Each number is 128 + 24 x the weight over the matrix's rms, rounded and kept within 0 to 255. Layers, rows and columns count from 0.

# layer 4 MLP up, 768x256, rms 0.057, rows 469-521, columns 192-255
[[126 142 143  89 148 145 144 181 139 105 117 147 119 108 120 164 129  89 148 110 127 122 106 121  67 130 120 132  86 151  93 179 131 127 110 144  97 104  98 162 123 112 135  79 119 144 152 137 126 109 138 109 154  96 204 138 102  98 115 134 137 170 144 170]
 [104 120 156 135 143 185 133 111 118 104 135 131 100 116 110 112  98  88 108 142 124 110 110  92 135 131 136 150 125 100 120 125 141 121  88 135 146 147 115 164 118 124 125 120 120 155  93 112 143  84 143 143 118 129 171 108 135 150 136 114 113 130 144 146]
 [169 159 139 111 152 139  96 141 129  94 138 126 112 128 125 125 212 141 109 119 135  92  98 120  97 135 143 119  96  76 106 136 122 132  89 108  88 128 110 147 111 138 112 102 184 107 145 136 137 107 139 109 124 108 129 149 117 122 115 111 142 162  96 145]
 [144 138 142  88 144 114 128 108 154 160 147 164  95 177  98 124 154 123 125 131 106 114 113 100 131 185 211 144  69 140 145 119 176 152 131 146  92 126  67 151 131 130 106 147  78 137 170 137  96 114 175  95 110 133 121 126 127  89 127 130 103 147 154 136]
 [158 127 118 124  94 115 146 140 192 135 186 141 165 150 147 125 184 176 140 133 110 116 106  98 139 139 128 104  96  94 133 130 114  88 104 128 118 141 124 195 134 110 111 149 122 135 135 153 188  92 149 162 136 126 140 128  85 121 114  94 161 130 120 100]
 [142 144 126 157 109 140 112  73 125 145 152 154 107 149 148 121 103 105  87 106  93 131 113 119 130 120 137 100 134  93 116  94 120 129 172 109 157 145 127 144 107 120 105 133 178 130 130 111 158 142 127 119 106 127 135  97 142 129 138 145 114 123 152 143]
 [106 113 114 120 109  95 149  81 125 102 121 157  92 131 118 120 155  94 100 174 142 156  66 108 116 148 149 135 111 113 147 124 135 126 147 133  79 131 133 153 125  95 146 129 136  96 151 122 115 109 150 171 119 134 177 156 128 147 132 156 122 156 144 171]
 [130 139 142 141 132  96 106  39 118 149 127 138  86 180 145 139 130 102 102 121 121 117 155 135 103 124 111 103 111 109 126 114 159 107 139 126 137 163 100 168  69 143 145 134 163  95 106 132 115  94 134  72 138 103 132 171  83 148 125 108 116  98 136 123]
 [151 116 109  94 138 191 122  56 158 119 122 135 125 110 116  96 103 124 131 174  97 103 147  90 136 126 138 117 161 122 112 137 121 126 130 123 137 139 144 166 127 113 110 119  82 138 122 108 146 123 138 148  97 159 110 143 126 124 130 123 146 141 144 164]
 [137 137 113 108 129 144 123 155 117 118 135 130 147 148 117 138 164 147 154 160 147 148 109 115 131 153 146 115  97 116 120 142 118 119 101 116 112 125 135 124  93 127 126 166 113  82 118 157 156 118 135 126 143 153 147 147 125 151 133 131  79 124 137 178]
 [129 127 151 119 158  82 133 110 134  75 158 125 135 141 136 129 142 123 131 125 109 108 105 121 130 110 138  48  87 121 138 108 130 139 141 139 102 173 134 132 149 101 144 169 113 104 127 135 175 136 130 126 132 109 133 133 127 124 135 119 129 122 138 111]
 [ 96 129  80 127 201  94 138 116 161 120 230 150 111 139 100 119 116  95 147 118 114  79 126  64 119 125 169  37 126 163 125 132 119 185 107 133 144 126  83 144  92 153  81  95 122  74  93 127 132 112 127 123  73 125 105 133  71 146 131 162  78 147 168 133]
 [200 137 106 135 150 105 186  99 121 123  83 136 156 134 135 118 131 149  93 117 126 110 127 167 117 133 106  96 107 108 140 141 142 130 117 126 116 139 113 144 120 155 105 135 137 164 136 162 153 126 151  78 115 123 133 170 156 123 125 139 134 136 128 130]
 [136 150 176 129 122 136 154 136 126 114 120 145 124 111 103 122 136 111 117 155 107 117 138 120 146 144 148 131 115 104 134 150 130 171 115 152 141 102 104 156 174  91 124 101 148 142 112  98 120 110 133 124 108 132 144 132 163 135 112 113 119 129 126 153]
 [130 122 143 116 135 148 106 129 142  65 143 137 136 142 138 164 121 121 106 151  75 140 104 110 103 157 141 115  99 140 106 143 172 111 108 140 124 157 117 116 120 104 120 177 131 150  90 133 163  73 120 120 153 100 119 156  95  85 101 141 139 191 122 127]
 [146 102 149  93 135 143 140 114 132  94 135 140 143 142 104 112 181 143 111 154 141  94 115 121 129 123 150 140 154 134 119 140 141 113 168 168  91  98 115 137 140 146 100 131 111  85 130 139 128  98 126 163 102  90  94 140  93 112 134 143  88 104 126 133]
 [149 124 136 113 166 112 143 102 131 118 110 153 156 156 105 135 199 122  98 106 101  89 100 101 140 122 116 114 127 132 132 129  72 134 170 140 140 134  94 136 158 176  68 153 128 146 129 183 172 119 107  91 110 144 127 146 109 125 141 119 155 169 140 120]
 [143 134 184 111 155 116  96 118  77 117 114 134 136 151 130 166 175 136 122 122 126 141 131  67  96 115 141 156 130 131 153 154 136 135 121 119 139 132 129 136 106 126 120 108 152 127 104 129 151  81 155 101 132 112 144 109 101 109 144 126  80 142  82 123]
 [137 139 129 142 110 133 176  91 110 117 128 116 138 122 147 146 133 130  82 145 126 128 113 154 140 147 145 103 112 112 126 128 103 157 146 121 124 124 157 144 110  55  96 155 138 122 125 145 154  91 114 145 150 112 129 157 129 134 157 168  85 138 126 129]
 [162 124  57 158  80 145 135 165 132 111  87 129 139 161 114 124 128  79 149 163 142 104 160 116 112  92 104 127  97 131 143 136 139 146 124 137 102 134 131 174 139 140 126 137 158 113 135 141 131 143 164 108 141 101 158 124 166 115 127 151 114 139 132 149]
 [ 85 139 133 122 156 132 149 140 114  70 138 122 123 148 136 109 137 132 141 132 107 102 175  91 119 149 105 127 111 122 158 122 164 133 114  90 116 135 143 149 143  72 157 184 113 110 137 156 143 106 191  96 131 122  85 122 118 142 134 162 165 127 116 143]
 [126 118 143 108 133 122 186 102 159  87 132 128 113 127 122  94 118 115 129 141 123 116 136 118 107 133 156 120 106 159  77 135 159 121 104  90 119 130 130 150 101 136 114 152 128  89 114 121 138 127 192 133 114 169 150 141  93 136 105 150  93 137 114 111]
 [109 166 129 143 112 109 128  69 139 116 138 151 160 145 127 127 178 158 112 164 120  99 151 119 103 116 133  78 118 162 109 152 153 136 113 145 118 127 148 111  95 126 144 113 164 152 123 127 190 140  98 166 104 107 138 138 126 151 129 172 144 140 107  98]
 [120 141 109 129 113 161 159  83 158 123 130 146 149  77 196  99 112 118 187 143 114 125 109 108 138 163  97  88 139 121 112  99 151 143 102 131  57 131 130 110 111 137 152  78 136 136 166 103 165  95 158 150 108 107 116 105 146 134 132 108 112 170 133 168]
 [133 123 116 110 139 107 130  98 149 113 133 162  95 137 155 120 110  84 117 129 106 133 106 118 121  97 132 133 158 138  97 145 170  95 108  97  79 167 139 146  99 114 110 150 133 108  59 102  91 101 138 109 128  95 156 157 127 127 133 132 100 108 118 121]
 [111 142 117 103 106 108 156 109 126 108 147 123  83  97 123 107 155 144 161 114  78  74 119 118 125 111 112 128  91  92 138  99 168 138 120 148  91 118 131 137 102 107 116 116 148 140 130 128 133  81 104 110 138 109 163 141 141 159 108 121 104 122 109 129]
 [116 139 141  93 162 163 137 102 176 129 161 114  91 123 106 142 169 143 115 148 104 112 108 107 144 114 107 134 120 144 132  92 104 134 150 157 110 144 145 126 108 130 129 139 123 134 111 125 148 124 120 100 146  95 138 168 111 128 158 151  68 130 119 113]
 [135 156 136 119 144 125 147 156 106 143  97 131 114  88 171 126 119 139 118  95 136 128 150 116 113 132 131 149 111 144 111  96 132 147 136 122 130 132 108 143  71  98 101 115 122 145 115 161 139 136 150 142 128  87 138 180 131 134 166 169 130 118 126 148]
 [104 130  99  72 137 134 165 103 134 147 150 190 107 141 104 129 179 127 103 127 120 129 150 177 115 122  92 130 113 107 149 158 148 129 156 106 153 123 100 109 140 130 110 163 144 136 156 135 121 128 156 115 111  56 123 164  97 119 144 146 161 150 164 137]
 [145 126 159 124 134 129 111 158 163 122 143 137  93 151 154 167 155 147 103 163 143 128 133 134  75 124 105 108  68 126 149 132 113 132 111  98 108 130 120 162 177 135 124  95 116 142 174 162 163 125 113 115 109 120 155 146 107  88 138 134 148 155 136 140]
 [169 120 126 121 141  96 201 121 131 104 149 142 153 200 104 148 142 100 122 104 110 134 102 131 116 145 139 124 123 176 117 108 110 146  89 137  92 144 127 175 139 167 128 171 130 119 105 103 148 117 106 103  72  82  80 124 101 138 115 135 108 107 139 132]
 [110 159  70 148 114 149 112 101 131 139 146 133  91 123 140 127 148 127 113 177 157 106 140 106 143 143 188 140 136 116  99  99 155 138 118  86  98 118  96 150  90 170 110 135 160 103 113 145 151 128 121  80  81 113 171 175  99  85 145 168 106 142 113 108]
 [137 125 154 152 136  81 139 139 156 108 107 152 147 106 118 101 145  84 108 168 125  84 112 137 148 139 149 122 155 103 142 172 158 108 124 140 104 165 137 163 113 137 153 106 141 100 111 123 149 129 123 135 114 119 114 130 139 162 107 122 176 178 159 132]
 [146 106 146 138 118 181 157  95 132 118 140 147 145 158 125 128 127 130 144 125 111  88  83 110 112 133 130 133 114  90 139 137 131 116 152 107 109 107 133 140 137 146 123 116 155 130 135 129 142  79 148 154 121 148 171  88 126 114 160 138  67 130 134 168]
 [147 117 106 109 130 120 165 146 163 111 149 132 113 109 156 148 154 155 152 165 143 140 119 120 109 121 148  97 133  71 156  99 133 142 151 128 136 120  84 130 111 148 132 131 122  93 134 156 148 129 104 145 119 100 134 128 128 119 139 150 142 133 134 147]
 [ 90 123 105 136 182 117  89  99 132 120 124 162 142 163  74 177 120 128  86 149 122 114  98 124 130 100 104 111 139  99 114 149 109 116 117 154 138 145  93 105 117 119 132 156 159 125  94 117 159 124 121 123 102  97 140 142  86 112 126 137 154 144 181 145]
 [139 126  77 108 104  85 139 127 136 114 107 167  99 118 115  98 188 118 129 143 128 108 133 119 122 129 120 142 125 116 173 144 105 131 176 133  81 125 123 180  96 137 116 119 120  72  81 153 131  96 125 168 106 130 154 121 156 118  96  97 119 128 176 197]
 [133 153  96 143 164 136 128 112  89 126 103 171 122 121  80 121 111 142 135 100 129 112 120 105 133 161 104 129 102 128 127  96 122 161 118 127 121 131  61 172 160 167  87 133 143 142 105 169 151 129 150 118 104  92 131 116 109  91 161 123 141 134 136 144]
 [122 118 152 133 132 155 124 128 129 143 112 149 105 119 143 131 145 143 107 129 128 120  96 134 113 153 163  82 123 140  94 148 127 164 118 127 131 154 122 152 129 110  98 130 152  94 111 152 157 116 134 112 105 114 162 159  97  97  92 112 147 131 165 160]
 [149 133  98  90 121 142 140  55 121 101 157 138  82 157 163 131 182  72 119 175 124 135  77 154 135 113 178 138 118  96 143 139 128 116 159 151 105 120  64 107 107 139 132 157 162 101 124  84 152 157 104 132 113 148 131 139  75  95 152 103 128 159 138 126]
 [124 161 174 125 124 185 129 141 152 139 143 135 141  85 122 168 135 113 116 113 106 117 121  98 115 158 161 131 126 133 100 133 161  93  73 136 139 167  84 156 123 122 144  82  91 123 116 155 124  94 164 124 114  99 136 129 132 137 158 153 128 146 140 121]
 [129 158 102 125 118 222 104 113 173 116 116 163 172 126 128 110 136 122 124 162 128 113 118  87 109 103 160 144 116 120 119 143 155 140  99 154  83 107  96 161 110 116 107 106 102 134  92 156 146 154 123 154 123  61 164 143  89 121 156 118 176 160 133 165]
 [162 120 158 111 115  67 127 139 150 119 172 119 113 110 137 107 137 119 132 158 152 140 129 133 113 118 130 120 101 117 103 111 123 136 121 143 121 152 131 144 122  78  92 196 112 104 110 144 137 126 124 147 119 127 132 121 119 151 170 131 124 150  98 135]
 [152 133 100 106 151  87 156 135 150  81 129 141 128 125 127 145 131 106 120 141 120 162 144 127 156 132 115 128  82 153 115 107 137 103 103  82  83 170 152 119  99 115 142 149 151 161 117 117 140  80 127 129 109 161 124 128  97 104 165 136 121 164 133 115]
 [123 155 140 123 108 127 149 143 172 110 128 141  95 124 137 121 111 101 158 130  82 123 135 151 148 107 105  99 159 103 145 116 133 115 137 119 151 120  90 148 115 168 147 137 125 116 133 142 135 102 133 135 118  94 115 162 103 114 127 137 124 155 125 103]
 [ 98 166 142 106 119 149 123 102 108 135 147 144 142 122  76 106 173  88 116 123  84 102 118 141 121 127 125 117 102 139 110 134 143 127 103 123 101 157 121 128 128  80  99 119  87 102 143  77 140 118 127 130 112 129 102 179 121 144 114 123 128 165 123 148]
 [123 144 108 156 127 104 105 134 113 132 119 139 104 170 125 110 147 172  90 144 136  99  95 119 108 137 151  86  95 149 178 109 141 131 136  58 141 125 133 136  83 139 148  83 160 105  96 132 123 122 146 174 117 116 133 164 117 149 136  86 157 116 116  91]
 [137 126 157 140 148 157 153 136 149 132 175 133 150  88 151 104  88 124 170 131 123 119 149 119 104 131 115 148 115 132 121 118 177 102 131 106 134 169 156 162 121  89 120 156 108 100 119 102 139 134 174 172 112 133 161 173 112 153 134 145 131 138  91 147]
 [160 126 127 125 152 100 128 136 149 108 155 143 152 165 124 140 166 150 142 125 156 118 111 107 111 145 178  55 156 137 146  97 111 114 133 138 121 159 154 141  94 101  79 182 119  86 133 125 130 141 125 152 110 117 136 130  98 124 132 147  81 145 121 138]
 [136 176 103 105 100 139 166  79 134  97 103 128 123 123 119 125 157 102 163 110 126 101 130 138 126 102 115 132  98 128  97 162 139 147 148  97 137 150  87 118 128 156 143 134 129 125 140 117 118 109 202  90 148 122 125 160 118 104 152 102 160 117 113 158]
 [113 157 152 122 108 150 132 126 150 143 118 128 139 145 171 143  97 139 145 162 125  98 100 153 111 124 120 106 120 107 159 103  76 134 131 144 137 131 115 124 174 115 112 118 118 144 145 106 186 109 109 142 100  89 140 134 139 110 141 179 101 125 107 110]
 [113 131 141 107 141 105 117  81 174 105 173 148 166 114 135 124 125 132  91 136  90 145 158  93  91 109 151 110 125 106 164 123 135 146 125 133 144 142 145 127 149 121 117 162  80  88 156 130 138 127 134 129  72  88 155 139 119 147 124 123 117 120 153 112]
 [148 130 171 126 135  80 114 132 130 131 152 132  83 153  92 143 133 120 130 141 105 129  97 100 116 128 141  87 111 119 119 174 124 130 114 145  98 116 127 137 122 109 105  94 104 115 116 138 147  81 128 143 138 115 149 123 114 125 154 177 105 122 115 131]]
# layer 4 MLP down (transposed), 768x256, rms 0.0526, rows 469-520, columns 192-255
[[113 157 114 157 120 146 133  86 104 152 159 120 127 114 136  87 137 119 126 151 152  93  87 119 147 122 144 148 137 156 144 162 160 122 135 218  99 137 162 139 114 132 141 120 145 111 125 145 110  98 108 149 119 126  70 123 136 166 168 105 125 159 127 109]
 [141 133 126 124 147  73 132 103 154 121 172 131 142 105 123 118 127 151 104 150 137 131 131 157 127 111 123 164  99 104 140 124  80 177 130 146 123 136  93 138 142 129 156 179 111 151 141 113 145 112 166 135 116 126  90 128 128 109 114 125 133  83 138 100]
 [119 131 126 136 135 133 119  96 166 111 138  89  94 132 138 119 122 140 152 160  87 138 141 159 148 133  97 142 146 134 161 127 173 103 118  81 146 144 103 133 110 136 124 119 125 143 107 127  77 137 126 111 106 111 132 110  95 125 143 116 108  70 113 115]
 [107 188 125 169 180  91 117 118 168 155 164 132 137 122 147 142 196 110 112  98  86 137 149  98 162 132 145  81  79  61 129 131 162 164 126 131 127  97 106 114 141 111 169  92 116  94 128  93 172 118  93 126 104  71 135 139 155 145 161 132 134 160 161 123]
 [120 114 142  88  90 128 167 142 167 134 124 152 146 140 147 108 102 150  96  91 118 143 148 147 116 125 152 150 120 120 145  86 145 178 101  64 111 130 134 128 143 151 148 135 109 171  99 116 146 160 137 123 176 101 143 149 152 177 129 103 155 135  79 102]
 [136 184 112 139 180 118 116 117 165 117 153 170 128 147 121 166 114 156 141 104 141  78 162 103 151 123 140 123 139 156 143 126 173 149 140 153 111 125 135 132  93 141 145 107 150 193 137 145 151 147 113  93 115 133 119 165 130 149 105 120 125 148 131 152]
 [104  62 128 122 142 137  95 116 104 156  98  91 129 125 173 136 148 133 128 142 111 165 156 132 134 149 159 154 176 114 143 149 122 103 126 129 142  91 146 130 158 130 200 129 163 113 183 120 106 146 121 107 120 135 149 136 164 131 107 139 136  99 133 121]
 [150 130 136 115 129  79 133 133 135 131 139 186 127 113  83 166 119 147 118  99 125  86 115 111 155 112 140 125  92 113 118 153  97 120 123 100 170 179  86 102 163 138 128 130 115 143  88  90  80 135 132 105 137 103 132 106 118 148 128 201  95 153 130 100]
 [119 156 132 142 134 107  71 131 140 125 173 119  98 141 132 139 118 114 144 113 114 153 126  95  93  97 132 168 118 131 123 139 130 151 111 169 106 167 147  95 113  93 152 118 124 133 170 104 101 175 158 142 140 155  96 121 115 153 148 127 113 111 128 121]
 [134 192 148 134 130 151  68 168 115 137 114 130 139 106 161 181  86 100  66 124 112 156 115 110 132 114 114 103 145 152 106 143 131 151 135 127 146 149 117 116 147 170 155 113 102 131  90 142  90 105 113 123 104 103 119 119 108 136 125 104 119 113  89 158]
 [123 123 132 135 139 153 131 150  81 122 135 153 109 145 119 132 111 121 140  74 138 163 120 100 134 137 102 124 123 148 148  73 193 123 130 103 153 153 157 131  68 126 125 122 119 141 147 135 112 127 131 102 124 127 138 151 124 121 132 134 131 108 118 129]
 [115 141 145 127 107  35  85 132 143 176 212 128 128 200  94  66 169 112 129  72  93 134 180  84 113  89 110 150 170 175 111 185  32 166 102 113 166 143 140 173 119 223 146 129 129  94 185  96  84 126 107 176 115 111 108 154 174  97 123 127 132  84 128 101]
 [117  95  94 132 116 108 111 147 136 124 123  96 130 114 128 146 106  59 154 167  94 115 161 115 114 138 134 145 119 124  99 136 150 126 114 113 107 131 120 148 124 161 128  87 167 126 201 162 135 141 103 167 126  97 130 135 105 149 148  79 153  88 163 118]
 [148 141 109 127 122 102 104 108 142 121 129  73 134 129 127 127 149 147 141  87 165 175 124 112 138 122 123 120 115 150 133 122 124 129 148 128 147 125 117 104 104 118 109 133 112 139 152 125 153 161 109 124  76 149 130 113 112 122 122 205 139 151 144 109]
 [117 126  96 122 135 101 138 145 105 107 108  95 124 126  91 154 165 157 141 116 110 132  87 128 153 117 126 133 127 129 158 119 134 130 117 123 144 140 120 112 119 132 101  99 137 130 131 123 107 107 128 150 130 167 134 158 134 116 148 129 105 158 133 108]
 [136 128  93 138 136 157 122 143  90 143 124 139  88 125 141 128 118 155 157 147 105 150 114 146 146 141 115 118 126  98 157 123 144  53 147 144 176  73 141 110 139 136 120 152 114 127 129 121 111 146 105 108 111 178 139 160 143 132 109  83 173 117 152 138]
 [123 130 100 115 129 146 143 116 139 133 141 122  74  99 117  93 122 136 134 149 103 142 141 132 169 105  70 141 121  72 160 115 155 169 147 126  96 122 110 117 144 108 140 106  91 155 113 127 102 162 134 109 143 123 174  99 140 164 167 145 117 138 138 134]
 [114  86  84 101 137 119 160 137  89 124 120  86 142 125  95 140 123 127 139  62 135 166 156 129 122 149 154 165 122 120 140 106  70 119 130 132 137 139 170 115 179 122 146 129 104 145 128 119 152 131 115 118 144 113 138 111  98 138 128 136 162  99 179 132]
 [143 122 125 132 123 180 112 157 119 113 114 118 141 137 112 144 148  86 133 138 103 115  96  62  92 113 119 112 127 142 111 107 182 136 117 114  97 160  84  99 143 129 140 112 132 157 170 157 183 140 129  96 127 131 123 141  70 115  93 131 122 113 108 124]
 [112 142 116 157  98 134 145 153 115 139 110 115 114 124 135 147 120 114 108 144 149 138 140 109 115 125 122  85 160 122 123 114 114 107 152 155 120 159 121 192 112 139  91 128 150 131 143 141 117  99 126 147 120 118 106 108 114 157 118 126 161 122 144 160]
 [124 112 127 142 116 134 112 137 137 137 106 158 123 128 131 127 151 124 102 102 108 142 148 133 174 167  87 153 138 138 172  90 114 167 150 133 131  79 131 123 105 149 101 177 130 161 143 157 125 152  89 107 141 119 129 129 151 109 146 161 122 148 136  93]
 [149  89 103 128 104 131 116 123 120 141  99 134 132 132 112 126 150 134 127 179 126 184  93 160 124 159 158 182 129  84 180 131 148 105 112 143 158 124 115 153 164 119 141 133 142 126 142  73 120 144 122 149 160 120 109 138 158 142 131 130 119 116 103  98]
 [108 128 125 127 147 115 118 178 144 121 122 126 104 123 149 153 153 108 147 127 119 139 143 130 134 115 112 146  79 141 138 176 126 129  82 129 131 154 102  95 152 123 125 158 130 138  98 135 117  90 117 129 162 106  99 145 128 143 132  89 190 129 105 140]
 [125 140 144 145 125 173 125 159 134 139 139 139 136 155 147 166  91 131 113 147 100 115 132 136 124 108 179 134 152  93 129 106 129 161 163 142  69 138  94 116 117 104 168 137  90 136 120  87 148 102  97 160 106 165 133 127 147 117 133 107 128 137 121 164]
 [155 119 122 126 129 125 115 104 164 138 126 122 132 146 124 155 126 126 107 121 153 113 128 128 159 103 124 108 140 122  99  77  92  95 159 143 112  62 152 124 129 153 104 120 155 140 116 144 113 148 168 136 142 157 140 134 130 132 145 127 150 153 119 109]
 [124 142 110 123 134  93 115 106 123 135  98 115 118 158 116 101 159 118 116 163 162 115 132 142 137 112 129  59 172 138 135 125 143 155 153 111 160 185 141 124 153 106 134 163 155 159 158 141 104 137  92 127 110 110  92 126 179 146 141 160 145 165 141 121]
 [140 200 142 108 100 133  99 149  97 143 154 113 113 125 120 150  78 136 131 111 130 115 140 115 127 109 127 154 105 158 139 152  89 148 115  66 148 159 101 196 123 147 141 103 110 105 149 142 129 113 127 107 139 107 135 115 137 110 132 134 109  69 112 115]
 [117 151  98 121 147 140 144 104 136 140 124 117 141 128 138 145  77  96 136 150 122 120 157 112 124 137 121 150 118 122 115 203 108 130 155 174 153 113 116  99 124 142 125  96  86 148 144 102 117 115 110 141 161 121 137 116 139  94 129 114 143  68 104 106]
 [136 129 132 140  94  95 127  85 119 161 158 117 125 179 131 168 129  90 153 150 134 158 136 109 118 129 154 111 144 142 105 149 129 119 112 165 125 105 153 154 142 158 113 141 112 129 138 151 119 111  97 127 111 168 166  94  82 124 118 125 122  82 118 112]
 [140  86 139 119 113 168 171 117 153 157 158 103 135 145 107 124 140 160 132 120 106 135 155 109 127 165 100 130 149 121 140 123 145 129 122 121 134 126 150 134 140 124 116  89  97 145  92 126 139 122 120 126 158 142 125 161 117 159 109  99 114 179 124 113]
 [ 94 164  97  91  98 123 108 129 125 145 113 108 114 114 160 157 140  90 131 106 119 174 143 118  91 156 106 137 119 101 152 142 125  99 174 133 140 107  88 119 159 129 118 163 125 109 132 123 117 119 161 113  89 140 137 184 123 158 136 123 148 113 145 125]
 [138 126  99 111 101 127  92  96  75 158  98 110 128 120 134 172 161 100 143 123 145 140 144 137 118 118 101 169 145 113  76 119 122 101 127  98 143 121 124 165  91 107 143 118 124 144 154 152 124 106 151 141  93 130 110  86 166 119 153 132  83 105 134 152]
 [ 97 128 126 109 112 159 122 144 135 106 113 190 102 152 139 163 150 151 119 117 130 146 122 127 136 110 134 139 119 153 125 123  99 102 129 148  70 144 102  98 124 170 103  86 115 135 121 115 147 130 143  96 140 131 191  98 135 146 124 124 109 109 122 137]
 [120 131 106 122 151 144 133 110 153 101 144 145 120 144 174 124 105 128 147 105 124 104 164 113 146 114 104 130 122  96 122 170 130 137 115 103 160  85 163 159 166 123 103 137 128 139 145 119 154 184 130 138 120 116 129 133 129 119 129 134 169  91 150 112]
 [172 172 132  96  87 122 132 150 129 146  92 171 136  95 128  90 141  98 136 124 126  93 145 159 119 126 100 161 140 158 125 140 149 103 119 116  67 120 106 126 141 145 120 130 117  95 141  92 126 137 133 132 133 148 113 149 158 101 142 137 137 144 116 100]
 [127 118 175 102 118 159 142 166 124 129  97 101 143 155 130 128 132 100 126 125 100 117 171  99 156 142 137 162 137 167 106 127 143 124 104  85 120 148 122 139 149 131 134 113 139 114 138 141 124  97 137 104 128 168 150 150 148 113 122  82 128 114  97 161]
 [106 109 147 112 134 155 119 165 133 170 116 102  96 140 119 104 125  78 110 139 194 106 116 179 133 124 168  84 157 124 126 135 142 100 148 106 137 100 205 121 102 113 124  97 162 112 109 143 123 131 123 123 133 129 116 168 131 125  80 133 139 152 126 139]
 [139  96 116  96 117 132 121 140 150 116 143  83 102 131 118  98 143 123 121 140 136 111 161 115 138 132 123 112 155  79 117 142 153 140 134 118 135 116 104 117 131 116 148 146 122 107  99 158 101 141 137 121 137 159 132 174 115  86 122 135 141 116 109 128]
 [123  82 178 137 131 155 148 112  86 143 134  82 118  94 133 103 113 113 147 122  94 148 106  96 172 145 120 114 110 179 147 166 110 124 121 110 139 125 115 112 152 131 164 159 143 119 175 163 142 112 134 110 115 160 174 129 105  93 189 123  98  99 138 134]
 [171 141 121 163 139 160  81  94 126 153 152 150 113 126 139 161 127 167 131 149 130 135 141 112 167  92 132 122 117  89 147 130 102 120  82 138 139 133  91 159  95 133 105 110 126 159 127 135 144 126 128 148 174  88 104 134 166 127 126 143  59 134 130 136]
 [129 164 148 130 149 117 111 148 146 161 107 126 201 112 156 130  73 131 144 145 116  82  75 116  99 110 149  83 124 112 130 163  99 162  93 170 146 171 110 116  85 114 149 148  83 100 140 133 156  94 114 120 122  98  77 186  86 142  94  88 144 141 160 163]
 [156 161 129 158 124  98 143 184 115 108 134 184 145 138 101 151  94 163 123 131 167 115  89 112 102 138 129 135 163 129 135 137 114  88 165 212  94 115 102 118  89 127 125  99 135 147 150 168 114  88 143 117 148 156 151 155 123 160 149 137  55 141 135 119]
 [157 169 121 124 114 116 120 147 134 124 122 130 153 132 156 164 139 196 112  97 145 107  99 120 108 104 129 123 106 160 141 149  83 174 135 105  99 118  60  99 103 153 129 151 136 133 133 102 191 129 150 134 120 130  85 107  92 130  78 136 107 130 168 144]
 [137  72 164 133 144 132 131 122 144 113 119 135 166 127 174 100 103 107 123 134 124  79 137 154 152 141 155 138 112 136 106 149 135 105 129 135 111 126 110 131 143 128 100 129 129 116 145 108 112  97 113 151 134 115 126 130  86 137 115 158 147 121  91 106]
 [ 88 117 133 117 126 135 108 127 109  88 163 179  99 146 151  96 109 186 125 119 177 108 105  92 131 112 112  93 110 122  81 151 131 150 145 139 164 178 116  95 158 166 139 157 176 174 140 128 151 112 149 100 150 130 128 129 150 137 149 101 168 177 118 101]
 [119 158 143 146 155 139 124 113 140 126 141 135 150 115 101 141 134 122 165  71 125 132 129 142 111  85 140 175 145 149 145 143 143 155  98 155 115 160 136 145  89 116 115 122 108 112 104 128 134  97 134 111 157 115  83 122 158 130 115 161 112 110 155 202]
 [ 98 141  88 120 104 126 138 140 144 145 149 144 125  97 149  94 134 119 134 139 124 124 130 137 125 112 112 138 121 106  92 139 142 148 108 126 133 168 157  97 139 117 136 136 129 100 160 140 125 130 136 155 157 149 102  85 118 141 156 146 144 124 166 150]
 [138 157  94 107 133 135 115 128 148 132 128 164 125 144 159 110 127  87 115 114 142 139 118 121 132 156 143  94 145 103 136 107 134 117 183 123 125  76 150 106 168 110 155 113 137 127 138 144 108 127 102 118 123 154 102 126 141 113 131 136 102 124 148 127]
 [159  90 134 136 157 180 116 131  95 159  84 130 131 130 143 113 164 119 129  84 104 134 135 105 123 112 117 100  91 108 130 125 122 150 170 137 129 122 125 120 124 134 177 132 147 132 106 105 163 148 107 109 157 156 111 123 107 142 135  87 153  96 121 104]
 [137 121 129 144 143 139  97 164 162 148 165 108 116 120 151 111 140 130  96 160 120 104 143 156 127 123 123 115 145 115 113 147 110 129 117 124 131 103 123  95 121 126 164 156 143 132 120 150  94 150 126 138  93 107 113 130 127 129 136 141  92 142 121 131]
 [128 118  99 118 101 127 131 111 133 108 159  73 126 136  96 122  85 135 123 135 121 129 156  98 139 146 152 139 105 166 150 108 138 144  98 171 128  59 162 133 150 175 118 121 134 151 152 121 149 147 145 121 126 131 125 106 115  87 109  97 117  86 139 124]
 [133 129 153 135 125 143 127 128 154  98  99 134  94 148 108 128 123 124  95 102 128 134 106 147 157 136 115 138 129 124 138 137 100 108 103 136  89 146  95 130 163 139  78  71 144 146 121  90  71 142 126 113 147 137 151 127 107 116 140 137 127 137  87 118]]